Each number is 200 + 20 x the weight over its row's rms, rounded and kept within 0 to 999. Layers, rows and columns count from 0. The size before them is the row's rms in percent of the matrix's.

# q: layer 6 attention query, 96x96, rms 0.0768, rows 91-95, columns 0-95
# k: layer 6 attention key, 96x96, rms 0.0723, rows 91-95, columns 0-95
# v: layer 6 attention value, 96x96, rms 0.0967, rows 64-75, columns 0-95
# o: layer 6 attention output (transposed), 96x96, rms 0.0851, rows 64-74, columns 0-95
q91,028,206,136,211,164,230,198,184,202,219,203,213,216,243,214,213,224,177,192,197,185,166,165,208,210,200,197,200,186,197,176,210,204,246,188,178,205,212,205,214,226,185,197,216,195,209,204,201,198,186,173,212,196,188,195,244,188,235,180,184,162,195,181,187,193,223,204,241,221,189,192,205,192,169,181,223,207,250,206,164,183,177,187,207,174,208,199,198,182,199,213,214,180,185,215,189,192
k91,047,201,214,236,194,166,228,168,187,214,182,206,194,169,250,225,227,187,191,231,197,229,189,211,231,164,190,195,195,227,167,209,189,216,220,217,195,190,212,174,210,191,207,181,207,203,227,178,197,238,181,200,194,197,259,215,232,218,192,204,197,196,185,175,175,177,182,230,210,213,202,199,175,197,193,181,196,222,203,201,223,194,168,188,209,197,201,193,184,220,206,194,165,209,234,226,187
q92,037,187,172,217,187,207,193,202,206,173,195,184,187,112,180,244,206,184,230,211,207,206,210,222,249,209,184,187,211,218,184,186,196,216,179,210,190,223,214,174,217,241,210,226,174,200,153,235,210,201,209,201,201,207,219,179,171,191,205,219,228,193,176,197,220,215,196,206,194,188,173,187,188,221,214,170,194,211,204,235,204,190,178,204,198,178,184,208,220,214,195,200,194,210,203,202,204
k92,041,220,215,212,189,244,173,227,187,153,219,184,196,161,152,190,184,201,219,194,213,196,207,204,184,196,191,191,167,229,223,233,199,219,198,187,186,212,216,202,193,198,167,218,161,182,173,249,188,199,188,196,223,209,168,201,198,201,186,172,203,196,202,189,187,210,167,231,260,209,215,187,177,207,173,213,197,197,200,195,210,221,215,217,198,194,206,204,187,178,179,205,225,195,225,211,190
q93,023,200,212,226,157,226,229,210,194,192,199,215,204,186,200,224,205,186,177,180,227,169,220,187,211,184,199,194,206,191,166,185,199,210,207,214,231,190,208,227,199,168,222,203,199,218,207,229,193,219,207,211,205,220,175,228,188,205,219,158,183,193,156,190,245,198,200,184,213,169,129,174,230,188,208,190,194,184,189,191,213,195,208,213,176,183,235,205,189,199,188,198,223,197,221,188,166
k93,047,196,262,188,206,175,200,184,220,217,232,214,201,195,238,202,234,183,161,194,176,183,206,167,207,176,221,181,209,212,188,235,187,197,193,221,188,183,213,211,176,201,197,169,217,204,220,213,163,222,191,215,194,185,229,202,188,209,158,200,244,213,177,195,217,200,221,233,163,214,210,184,213,227,199,221,202,213,206,202,170,188,213,200,208,201,204,166,180,203,184,194,194,184,190,163,182
q94,026,188,222,212,185,231,235,183,204,202,215,213,210,184,191,247,186,231,200,189,144,194,232,204,163,207,199,238,194,191,196,205,193,197,186,215,195,220,194,225,210,184,228,166,212,183,220,215,212,194,192,229,208,187,219,167,203,237,176,192,202,214,166,210,180,193,191,195,210,188,169,194,218,237,227,181,198,185,231,180,164,197,200,204,161,185,220,199,224,194,211,188,168,193,178,208,187
k94,040,191,269,221,205,232,218,195,209,188,223,199,191,206,228,165,156,190,236,187,208,220,204,219,195,187,185,213,196,143,206,206,182,203,225,192,193,194,195,213,198,185,225,193,156,178,221,219,214,215,200,206,204,201,207,209,207,212,217,219,216,207,208,215,202,223,200,199,190,201,143,215,188,206,191,202,195,219,182,195,220,223,195,165,182,202,206,174,215,225,206,193,215,221,237,244,208
q95,086,208,166,206,215,205,189,219,181,180,195,264,198,180,192,206,212,221,180,207,193,201,207,196,216,217,199,205,188,180,206,191,214,204,180,187,210,212,229,203,223,215,233,206,175,183,175,212,187,194,210,227,198,169,205,177,212,192,221,223,208,206,188,205,210,214,215,175,172,196,207,216,202,225,213,197,130,169,232,203,220,228,179,210,197,226,169,204,204,155,217,208,160,160,182,207,208
k95,082,204,268,171,197,195,217,175,213,238,203,175,213,205,196,226,186,185,236,208,192,223,172,165,232,155,195,184,180,207,204,227,197,194,215,218,173,215,182,174,210,195,184,198,229,206,206,193,201,215,186,195,175,244,245,188,179,205,206,203,153,209,224,186,202,213,212,207,213,199,189,186,183,200,191,228,195,221,187,199,208,187,215,187,189,197,234,174,198,227,192,199,218,218,196,174,204
v64,080,204,203,156,188,169,192,187,220,208,192,210,207,221,242,189,187,225,236,223,150,203,200,176,226,168,185,198,210,210,224,181,177,182,217,177,201,203,210,231,207,175,208,218,173,174,198,188,207,215,186,190,185,196,174,213,154,171,211,197,221,201,208,178,195,158,169,218,212,190,163,183,196,207,226,175,177,218,211,233,196,191,212,220,224,204,179,184,215,197,196,207,198,186,185,199,234
o64,093,194,197,212,252,199,210,187,187,200,203,181,297,215,208,185,195,181,192,204,188,194,184,217,182,204,214,214,200,194,176,181,236,189,203,222,194,210,193,183,201,202,200,177,200,190,206,215,169,193,207,194,194,213,194,187,186,218,200,210,185,213,191,187,210,203,202,215,214,199,199,183,196,219,201,193,101,198,170,208,211,204,200,228,198,195,210,197,235,214,204,175,215,213,192,186,195
v65,097,204,194,249,190,230,193,214,194,184,212,193,177,194,162,234,206,193,182,173,237,214,213,234,184,226,182,186,195,195,183,217,200,213,197,193,177,186,196,195,187,212,201,192,213,219,218,208,188,210,191,205,225,203,200,218,229,220,176,197,205,178,176,220,200,238,215,188,191,218,228,220,199,205,163,222,252,179,204,185,191,189,190,150,177,182,215,192,152,197,200,230,195,209,218,233,175
o65,100,203,195,192,150,202,207,191,207,200,196,269,98,200,198,210,196,209,205,187,208,196,207,179,207,194,191,198,205,202,211,203,182,193,189,185,202,183,212,207,205,201,202,199,201,207,208,201,214,204,200,205,217,169,202,217,202,198,202,205,201,191,203,211,201,205,197,187,201,196,199,214,198,193,198,205,311,206,221,190,197,203,196,175,202,207,187,199,193,163,204,202,194,190,201,202,199
v66,083,217,205,206,198,216,216,193,198,223,183,208,209,213,246,164,165,187,222,194,178,182,168,177,223,168,229,222,212,203,227,181,264,160,205,203,195,201,201,213,200,187,195,197,194,198,205,203,224,219,191,194,209,197,184,172,200,195,215,203,152,171,183,191,194,182,176,211,212,169,216,183,171,175,224,191,189,220,191,182,201,208,215,220,207,204,187,189,252,204,185,180,200,197,189,155,194
o66,079,208,190,193,217,192,168,222,176,186,229,134,257,197,188,196,205,245,183,194,197,174,201,207,197,215,201,206,172,195,152,194,194,222,194,203,231,224,200,210,184,210,213,211,193,193,192,203,215,206,203,208,168,209,198,209,191,201,197,185,223,239,210,195,223,197,190,223,184,191,169,224,204,201,168,193,135,187,182,217,195,205,222,220,217,192,208,234,216,234,199,216,199,200,186,193,198
v67,092,203,217,217,191,223,206,198,177,207,207,185,188,213,212,219,196,182,192,199,220,193,188,236,176,196,186,175,191,221,185,223,201,198,214,218,133,176,192,184,178,237,196,171,230,218,208,202,210,204,190,208,199,208,200,201,208,248,168,215,177,194,189,209,221,209,229,196,202,220,202,200,202,187,146,216,249,222,197,170,205,192,206,178,175,165,228,210,158,206,209,216,201,221,222,182,182
o67,111,209,200,191,149,204,196,197,216,198,196,168,123,198,194,207,190,216,198,184,215,199,196,182,218,186,195,201,197,201,204,201,182,192,196,182,219,189,207,212,197,199,205,206,190,201,208,190,210,203,203,213,212,223,204,217,200,190,199,203,196,198,208,210,207,208,197,202,208,197,188,221,201,192,187,198,342,195,209,192,201,192,200,169,209,206,194,206,208,212,193,205,187,201,186,201,199
v68,092,192,196,197,201,208,202,207,206,161,195,193,194,203,139,227,228,243,188,202,245,229,222,200,175,232,226,181,239,206,188,189,153,215,182,209,205,157,188,180,203,219,194,214,217,220,204,210,188,181,196,202,224,198,216,218,217,206,184,189,232,192,208,205,186,219,170,194,205,237,225,213,208,208,186,219,216,181,203,153,208,214,169,185,188,224,209,209,197,199,210,217,210,206,209,230,183
o68,094,173,213,231,176,207,208,219,216,217,203,275,139,182,199,213,183,188,193,202,206,210,212,222,187,205,178,178,190,201,224,212,203,225,185,178,197,230,190,201,189,175,177,199,202,197,188,190,219,188,199,217,225,172,211,203,192,187,208,184,208,183,196,225,193,203,202,181,171,212,241,198,223,203,210,193,256,193,217,191,202,198,182,161,208,210,201,200,165,163,200,203,188,183,237,212,181
v69,085,205,200,196,203,192,186,190,192,194,225,198,195,212,131,213,191,232,195,191,206,197,213,243,154,227,193,156,181,228,184,201,198,212,202,206,192,196,195,164,202,204,203,264,226,224,216,198,194,192,190,198,215,202,205,209,188,202,190,215,217,195,210,206,170,241,222,189,207,211,206,223,214,209,221,204,211,171,197,164,223,209,175,163,181,208,209,201,168,199,203,205,207,199,248,218,187
o69,072,176,221,216,207,203,192,220,207,188,216,277,130,200,208,211,208,186,213,191,230,248,212,204,214,211,201,206,205,212,204,184,173,220,188,180,201,201,232,204,191,195,180,172,211,179,197,179,202,199,215,188,213,157,202,205,231,181,202,186,207,201,187,206,185,210,168,162,200,202,224,196,217,168,196,192,230,203,226,214,196,177,183,193,206,198,208,202,208,161,188,205,191,203,217,227,172
v70,079,213,209,195,192,202,208,181,196,230,190,208,207,197,257,170,160,189,221,205,157,173,170,167,227,171,202,215,187,203,217,201,252,179,210,188,210,226,210,216,197,175,200,202,192,187,200,194,230,224,195,193,196,198,179,176,183,195,214,209,175,191,192,189,193,170,200,210,209,150,196,182,181,187,224,173,183,226,200,216,189,196,222,223,216,192,180,189,230,202,186,170,189,193,196,150,207
o70,083,215,185,187,231,196,177,204,185,188,215,135,274,217,189,188,207,217,190,190,196,179,201,209,193,203,212,218,192,198,172,183,207,195,206,215,212,196,201,198,208,216,220,210,187,191,200,208,185,205,213,198,161,224,190,201,197,209,193,200,208,231,207,179,222,198,192,224,210,192,162,210,189,194,180,201,121,193,176,216,205,198,215,232,205,191,208,215,239,237,197,206,212,213,167,190,208
v71,091,194,207,232,194,222,208,212,188,195,205,186,182,214,187,235,200,211,190,199,217,199,201,248,171,198,189,159,217,226,181,207,180,203,205,197,152,164,195,193,177,222,203,183,228,215,223,205,197,188,181,202,208,212,206,224,192,243,168,202,198,197,202,209,208,226,207,196,199,233,210,217,194,212,160,208,255,209,202,161,190,180,198,173,171,183,225,209,156,205,206,232,197,211,220,218,178
o71,111,201,199,192,152,206,202,197,213,203,199,209,111,196,194,204,182,209,194,184,214,203,204,189,208,187,192,204,193,197,210,195,193,190,194,188,213,194,208,209,204,195,201,201,193,199,203,196,212,203,207,211,215,196,202,208,194,190,202,201,197,193,205,210,209,207,200,197,210,193,199,213,206,192,190,200,347,190,216,196,208,196,193,170,209,208,192,201,207,190,198,198,192,203,186,201,193
v72,090,194,207,159,203,203,223,189,214,204,186,208,210,189,229,167,200,205,204,214,179,203,193,145,214,192,222,234,212,184,217,193,197,201,187,202,219,216,202,201,209,184,190,187,184,190,176,203,217,215,213,197,186,199,208,177,187,186,249,209,204,205,216,183,206,154,183,217,203,178,172,180,177,195,207,180,164,228,208,233,200,204,209,233,240,227,184,188,243,201,200,162,203,189,166,156,223
o72,098,195,199,207,239,194,186,207,198,204,200,153,304,210,202,188,208,193,201,214,185,194,205,220,182,204,199,192,201,202,196,205,219,202,217,229,193,212,173,190,207,198,200,217,207,205,197,200,194,194,187,198,183,222,190,188,192,207,189,194,209,206,199,191,200,203,213,211,193,211,201,187,207,206,208,204,85,189,178,200,198,197,197,225,177,187,214,201,195,227,196,199,212,212,202,201,203
v73,089,226,192,207,205,183,185,205,195,213,204,213,207,179,184,174,204,181,202,192,187,185,204,196,202,216,214,219,190,185,219,179,247,199,187,207,250,212,213,215,216,172,197,237,193,172,210,194,231,204,220,199,210,192,195,189,216,169,245,178,196,177,191,203,151,198,188,203,197,156,232,201,205,174,230,183,171,184,194,226,183,219,191,210,217,236,184,198,227,196,188,140,203,192,204,177,177
o73,099,184,196,200,249,206,178,199,192,194,203,253,244,209,194,205,219,206,202,209,193,207,198,209,194,211,209,207,210,205,200,193,203,211,205,206,199,210,217,188,207,195,200,187,197,202,186,200,178,194,190,169,183,160,203,191,215,211,191,190,215,228,209,185,206,187,191,186,191,199,192,190,199,202,210,203,64,204,204,214,206,198,208,236,206,191,200,197,207,172,198,220,202,196,210,211,200
v74,081,194,194,227,216,239,203,217,193,188,218,190,192,194,154,210,196,175,169,174,238,208,210,235,178,236,196,211,185,182,169,217,205,232,192,205,215,206,192,188,194,220,199,183,218,222,207,206,171,180,224,212,206,203,233,201,244,219,178,208,201,203,193,218,200,243,227,182,180,233,213,214,220,202,182,237,224,171,196,195,198,200,187,173,176,185,220,187,161,196,200,205,210,205,213,234,174
o74,089,205,198,195,154,193,201,201,200,204,182,253,106,186,196,215,219,204,217,205,199,215,211,178,219,200,185,185,210,206,220,223,172,209,199,186,184,181,207,210,201,202,196,218,208,215,197,194,227,206,186,191,217,173,203,207,216,188,208,199,200,185,200,210,177,199,209,182,194,195,204,205,196,193,205,201,293,210,234,190,191,201,198,174,200,210,188,197,164,171,198,214,188,186,211,207,205
v75,085,221,196,208,208,190,178,197,199,225,206,216,209,184,198,177,191,189,213,187,181,188,201,180,216,197,212,240,171,183,216,182,259,194,194,198,248,224,213,227,215,168,206,229,184,181,198,191,213,207,210,194,202,195,189,184,218,162,230,193,185,201,183,200,171,202,200,202,200,156,210,196,201,180,246,173,164,181,195,243,187,222,205,195,220,219,185,187,229,196,180,145,198,192,207,194,184